{
  "lr_mult_up": 0.698,
  "beta1": 0.9,
  "lr_head": 0.0138,
  "schedule": "wsd",
  "final_lr_fraction": 0.0,
  "doc_mask": false
}
Each number is 500 + 25 x the weight over its row's rms, rounded and kept within 0 to 999. Layers, rows and columns count from 0. Numbers have three digits each. The size before them is the row's rms in percent of the matrix's.

# layer 3 MLP gate, 704x256, rms 0.0499, rows 401-434, columns 0-63
104:545481564491530526487529492503501521530498510507505442449467466492528535489513467538509508509490534512500530465518504468476466475489513504489526513442507491481457456512526510466496460473516516
112:469483495504483555525485478474510504489483485506533515439508492510518504465484473497538494461515536506436510503507481476501513449510500455536504532489483483533491474453489522473465511488492503
094:512490447480538483467499523517512513495514537463530501470510522541468485528475506489457523518478453484469478515490521465465506488492505494494497513477509446462521514539494531477482482505505508
096:492463506507522517533481498507498539481512451486550479477496539483531552520476486477516506496481447528462502495495481511475493522505521524521514522498531503534501517455477534542507463503497516
097:496505473515529503525432506557520509519542526531507505466540491525541557538564538490485504497546516496479494508503503496487465478493491485476505465487482465524473513518456489545495508495492501
106:485493496472539520559523505483542489503494481499531524504529498491521530500534469507515473524493492515489504483510531489522500497442504484522502497508467469495544496491497458532474523444477454
103:495502460491505486517468501553518493464469509494485512500498474477493464534514493502512478464502502511471502514568495531550450515496525474489530519515461491495454500550466480499493544491503502
105:523494502499536512532510488517502495489487508517558524528495473469477472487442492526503497502497459485527471491468514523490532481498516505494478519533510490480511478500470550482508457472542503
097:539470506498473524536508505484505483502500517520510489459536467486483504459519472448497484491501477556504542461505464481498533527491494495533523457539500479501489568497467524565538500488512509
096:493534462504492463481537483507466529486512520485491457504517496526511456458519509549500525491554454488541504534421498473487473493516497443488530541466503531511485543495490436494484525484530501
095:544520529475496497510492474465522457548513518497496500469493468492490484532512468479523516490518474510497490471483496519499455501464506492507521528471548518509472496504469541517471498501482495
107:500499489505497523508504549477532465493485487521506502514518478437535505482503492499502516524478518526498499481525515502474498469486445506520524450488523494481476513525415488516524477485467483
102:511508497485538494521527509497468479542494475479548504503512459487552508489526498540481531488529516501470522515506485478495483467479524483505528443517535475509503493496497438503486493499445514
096:500500542468519538513467488507529460548499471493556554469526543468491534487481501523500473483453489503507499491521486528545496507527471503513475563495472466497461487518506485505515538461505493
096:498476499501510497483530458459483469493483444517463470460493516465541565526526488494531470469476516448480482483494490521521499502503521462507520528513493512513516440521515490484502521519492473
103:441524502477514490546494501501520508535520444506480522481509536497472525485525506468467512436470503530518507506509525516524471515478460461487487532530495509456512471538494494484489508508476496
098:487487485476518483488511546494493481528446482479475522498474512498483540482481504447504563499478553463505498553477554522518533485509517478482515533511524535456522449522531504502556487513519529
105:476485488509508531479479477537492570521513479418474527509527523457534483445502577488482505499512467515510461535445480485527528474480509455478499483500470489458504543523496528497501492513454470
097:466474519486515473514537501551472491448505527488464487534491545487487542496486500492522478484480513528508516489522503503476492548508459479483481502526465509511486464531496533470541481484478506
100:494496495495500493517503521521517575479492488502494539543534476525489465520536463493525512493518546491512481538481489469460506536515524544483505466487516508501491506488536526507457491498485482
105:545506519460527492497496510466472521497491483465532539476497487501515497516517477517502496479449526459486530523516552480498472544497512474505540480495508485495479553520499515535495480496471516
095:464507497543450534536544495527509439478494527469536475489486513493493517474522489493455492510485518509527520545513520522521507506464485481488505553487518511514511506558453479481513512521488499
101:510501483495531502497476519524500510464465499471471482504492487495511484440534463492525545482482458467498513502479520498540513505471501479496497501535487502459490512508507511521469481488484509
099:528472512451547495546479517448493536499486466509531488499485466513438562560508544468535485533468517512488527506495497496494532506497513515512539479520470483455507511487505541490537489496494504
100:504525504479555502506449515461487500501483483480488491470529486501533490502517496441512482478471518491471503486474534523514472475494533450549504535488444487530534534489470510532498507485479495
098:516515519483514513490538520464481494467495485520521507472483508500521540516522452508485531482486471478475502504479507476435499512513481521478521497514477488472463516518490499490472469473479479
103:472558508460470529499499559532511493459499515475509468539518497520532532464486481509514483502449533452473473515503498516506515503549490497510494494474494519523499434479512524537505516516507459
104:506528525469496517548474489513513490526531523478504491504575522555474499530456472518537501502509478502504485495527502510508494462489489537533510556511483471490513495458502487497519542511481496
101:498568467471494528514519495466544507474519510462514488515513541489495506530510558519489493497484489488513514503509536510488521493504482518480543477530498525524555491477465508521482561481526507
107:517475517469515491516490483484472521506475494509515460531518511526451508491479482495478459489478497515459539497502500499560478513504505493527536515478513452475521524493508517486496494479487496
102:526492537480551456482474526516538481499490460489476548475526482482510523492517475488485478491482469520484539518519552490508466482492490495514533509463505451487459530563518523486491495531481519
100:465491504472436501455467489493492508507489498484509514468484491503501454509452527476508503538487481488534521496473490505494541489517476532538532463546499512494509526530534499509466517468473522
111:508512456488506553544485480505490526471499501472521471521503495510529507519506456522567507508485519487532504510489515485474483471528501459484508466490533520527508466507502493514501461535487490
101:511519476491516506475497471518473527463484477505452536540515480486477467496482514496531485477545469494473538497459483513459506483495552472515525459514551520527532467475490503441467494486489507
# layer 3 MLP up, 704x256, rms 0.0486, rows 401-433, columns 0-63
104:458448519506506509527521463485498490517505516504516533535496505522471502530510565501474501497510439517490481499529516474531526492492507515527501508550521440544540470458486440544495523517488492
107:465517448546512544533489502474516482482491482496509505453512518488534459449508523519518454510514524463486473480507465488504473511496517521490484531488478483512533527464491515495467526525482489
095:463525514494514508482542517477499486512546551504472478538540527532496505440475491478520480532546486524510509533461487517533477522507464481519481487460451495507487514451544492486470544482516465
098:471500522549519552527493506509472467468504513536477493519499545470499466493507511535492471536506530459465506504494479513448509512432483550469522499489498510513533497469541521487496493517518472
099:536503521487574491513495526528477491492503470503487507468476502426531506463489515508525493539510494489500494483532522503488434540479543502523519490529499515501470490502511504524550483515520541
104:485479488508534563509457473496499520470518483521500536494564534497541517498483492487517467485514503494484539487516503547534510505530527481448492503514490518520554494534504484524459477507488476
102:468472465491458517526469479506480469469469483485520506501472483482490468530499483495549510473498490502491511483547511520494489488503484488482512515538478539504509535530513473489463544482467494
105:481447501505518495494503558485489515505459495493494480470528506466504527490477465452508486458502534457504511525469507454519480484492495503511569489479471497499492557490506496476516487506427450
101:468534463471540516537502558497493503526530482545562519491524514510479483505498493554448497503502499531475467524515479520476473482505449505469545491454488484480539490501460501495528475553514499
101:511510551480540464504525507466497527509510493527437512499535527516465503530494521488440489493488466512510529526532508477466480493454467487462476525496501532495493515533489534481458463494543471
097:524457520494518515489474498506468544526479490528484495532489527510501488523507463520511483504498502559480497448501491524501505505500489495520539490474522456491490520503473545511511530509521490
106:485482463506510469506528452459490499534499535476518481514472465506508486527500466491507493515532504543454495504486533524495499547506544485513512490524539489528530499502479491485487461516512530
104:471515500516445456494495532519522514524528519492505544451494499514515467526549531483472525539481481502517525506493485493500493520507544465527433528477480493528503559461517487486483546500474514
098:479490494548506499474505519513514476501524482513527454542438457499510469489536550501460476497460497505509488482512515455495504457548500513535487509517503500507488516502478485474474479476544494
094:494471538459456541496501493512519501489504539483545500528547474491509478451442445559506531538477517498509478539465521483492542494527524495557525439527520498505459494496526501487503505490483511
101:478467482551509495490465509495504484513501559518492546523509495537532449506543509491502535531541538474484482492528455524499514474533479540513519519473462498450521519495454547492486499509510494
098:482549502494509521497452490481511496480497484480519490469489529468488471510515450483520479455497488491534483476452482526525469507456514533470455551559463486475471483517495497513519510494503477
107:514474503502474504551503480479493479484482496503504547521493483451498480470465491513519499469505479467495524471530502553501442520474469505543549487489525500516446456495553518521476508497535517
100:490487513488465509487447490493517519495517509479502498530507496491494511509485470514544511500553475541506465481489503499506494520489497541501527459505504512574538496508461494464454491499506560
101:500489599491495526504515487532516482529486489475530508521528526500516481493478441524492472517497468495463555520482468490498475499468486511520509474487462486504510524533503492495500487536499515
102:504535518514494444540503506461496455512483490456544493499489524508530501502490523521496521472550491439478514516541578504501511451525505488490525531482496492482528516506521532479485484517500543
097:509506494471495537494509475499455539512496502503481521497507541490535470512449518549471480517513479499473498488533515507514531455525520454523508452492501513536493470506473514497546482471464549
103:468539485484475527500501526530456509480561500494497506478470488464508560495508477490500498527491507487468513483554489553524526493554429464504500500491497454492522469518479489493513509529541544
094:505524477530503528485489507464523507471522507485475448451429464516499504535527504519493469465509475537505505500487452496470529452516501525530516463503504538491511482457508532519500501578502504
099:494526465517551535513498516510502479487459507475469489490522468525500506505503541497528465525520537491532488460515503535488529460509528514500471497500511525493455524502528478489479520511516469
099:490506462487555507516522441522484507500464506506534494518484518487489491514502463496485533533491500481457539523502483466480477491511527479489497510494467535553501514521531511515505504507535455
104:451528492451487493486511490504465522495495476500559502496491509517547500502500499498509509501437508456487455509482490522456501500531421508514479510524471533473504477476514518518498517519489451
100:468487487496455505480512555497474523457485554484500503497481478509509504517506509492490488464532508510528532525506507530446449482483493498519495531495465498486512480488521461486523483531499465
099:512447479519486533529511505503517538465520466533499471495491479517527494463471498484534463524530494523511525505515474505517474498514503533469511490506523495510523522526453467547553499503468534
106:521554512487525530463505491484487509473488508444452514504471513465524461491517534494504481459512446479556487517496483495449500516493508537477482486509509499560501506532489529483508527504510482
106:494508510499468498525526488472501498515482547508499506505520490526511497499530479491510496499532451493459412472546473527482498482483470485486492474522517485508554513488515521507534464520537483
101:483527508490453496517469522505490510506478524518520533495493496516478497495515565481517511552525443516486514500503481472486510492483498510535514505553472497518494517461502510456502521511476557
110:499489501485519449499486532476484516506518510514466507513496492472463468525467529513529493535488543499463461477481485529509514518484522495477524525489489472512536521471492532494454534459514514
# layer 3 MLP down (transposed), 704x256, rms 0.0663, rows 401-433, columns 0-63
098:523520505525487514480504514490481526450474571479515550544543483481497466523524484532540489507541482483518515539515499503474516517482527527478531489479471505489524541490489523493484509495494493
101:483487531535482442509469516504499507501514519493508510551493514506475491504493506551505547503491474486524503523478487478477547479498502523461508483500513522496519516527470507492484490489507506
096:512499509530509477489479524497463501513504545484463504546486485517529472446503487499513493545534489511501492471479483522505542502533489513478467486463494486500502470520495491470539498482480471
098:503494505504498486491534466508483496534494481459485501519534507519509522521524513490537538550549460518473518477512469471501491451485499508482491493515519496512524496494529438494520499494466496
101:477494513497488476520465467496484500549510505542491483482491478482479512467488516531507524496523492477513513486552513432527476446492484514501472456495463457479511489523479454525548486526469504
106:496488560500512518492427522505488516497476500522546476472472510535491477461478503511550474500470500473504532518516470498492484511504496525511486459501558435526543493551522466495512483530526505
097:500514485519529493444485521466502510516499523513476495502502505506504529474534517515483494518525502519484516496479522491509527466500483465508522534492518492515544505496510492509504498490421506
106:549535533491521479513460507493491487489491518475516535529481536483498532466483516493508508508522494515512469541506465553546504504481496484492485463515502526479520498462482480487519515506543533
103:493510492540495485521549474463490438499518477497517498526510499527510546489488450461552510501505491516468522500514467471476492484481542480515461474516505462490530499501507526513488504490541516
101:527499499449484467503552523474500506503508498479458482446519476512479507476496474488468513515501472500516536485492490491519494527482482506488491475476521524493501504483492472490537521458513472
101:455544496509472491540499467527502505484476464497483491501508498494514508518501469510529489490500481512475486524494535481497484464529484512502472486535503523528519481514500479534505483520510507
099:509493517540513515514492495493549503465496542527517500525496529462504507497502497484487535513491502474529493519499525484491483472501502506528509523510473552463508527488480506549528453513511491
104:498481524518442528504490523488517513469491527539506514470481465472508495514522487489481517500495507482497511539491525496501512503507492484491495498484471544514493485512512466503523533501509508
099:481469467531479501502485471502489461496506501512473469498511519495464485522499498558507511496500530477498518471494493492516550492473502496510465502468499471512500465510497500487518446503520453
092:507512469461504488532509503471516468500517478495462511527473509484456479498548520448507503458533477481529491516521496528548517496449478515454481492502477498491568488472520463502464524507535483
105:489518480521530502474499521514528506453512563525484509507488502552530508503491496482511483545502525489559457476476481488442529519499534500499498526534485476511515489513497484515487536539471529
105:466466496472472506489453488535478478498495541506523512476457502479484493473499480516523471525506515540523525502498501524506502486517510441486488493513495505482431499500500489497455532525479496
106:545519498498511470474510491504497445502495500481518501496563473482527515507511467457504518515493480478497507464514499511465513478520483501514473494472455531502477476447518500511480515473513512
101:520497496511466512465505495477492490473536487483536471445482493523514520537450509502488487567500527494505503516489483472483514528527507505490511494442506517494529497515498499527470462534513494
102:490492479495525516526507477477522492491475499533479511458478522520487484520487520562481510491494469511508447542503485486511500471526484499479485458506498496484472527510456478518480507550516474
100:479534484481537480507515521524499512510539473454483503482435491488476501491466534501482512511523488486478490516507483544531523542439484496484496559512537449524534470510532520504498499537458535
099:542529483447503532482518505477489497504550492514515481517519542483546490480436525514532458514492496506538484516473490485517507503513487503481497526517478501498447515480531494501524465478495513
104:503503516483549536453513537516495478483522500507486514449477482505521481485512518516521489530524461481531509500476459519496511462544508535498529501478500478485512481513487487505507471484541470
098:486505489517510497522484492508519502470523485497455523489527496494548454469513465476455493477462522506534455449458543500521531490517508489512453555476521557524477535538463514547464491512471491
099:507500475505541526570583463476484462510482485528492526524478508484521488483474491511547536505493520531489493480477447500477501529491502536498476500504505469466477503526508464492471485484467521
100:476510517528546535488491489540499517508458488484494463509498462507516528496525529490518518500500525523491508529519479496477475474471493514517481493500500520523466491509507473486519499453523488
097:489498480521511506511510480490514482517531493528525490482505535503487502517516524526469500511478450508517492425494468523499497509537490518511518483511505491533506432475530484478555493484529485
102:546527455506551477491475485520422495532564488549534512503512509490482508491452546540515530580487505513510457499470520519497481492494519513473503496498484535458507522484520520510512510501501512
098:495474519534499468507406528504440464516516484515504496497500463520507472498469488491532478510511497480518479515478504491499482499479513486504522517495531514531477502492531501477492457504475506
096:510421482501507495455487511504492479487490480542482488496526524499484477508503490515507506560487487503502507507523479495522498430480538480530510513487488528525495487445467491539503469462500465
103:530496510491449539518500474491480508467501507477501503551533475497499483507489469517495497512508475469488462524528532527482522477452538503470520523518518458487485518514531510481527473513514508
097:501436522500528505473494496504483477517501488485509500534485494495481508453529509468493507456480540479491500526515510480500471419506502486494510510530527509473478520497514503476489445479496482
094:507475521456523524531521514447465515441479473463513501511499495484498512497529516481494480523520494490481516495506501443499491469489494499508483550473471474513493535494469554536464534537508509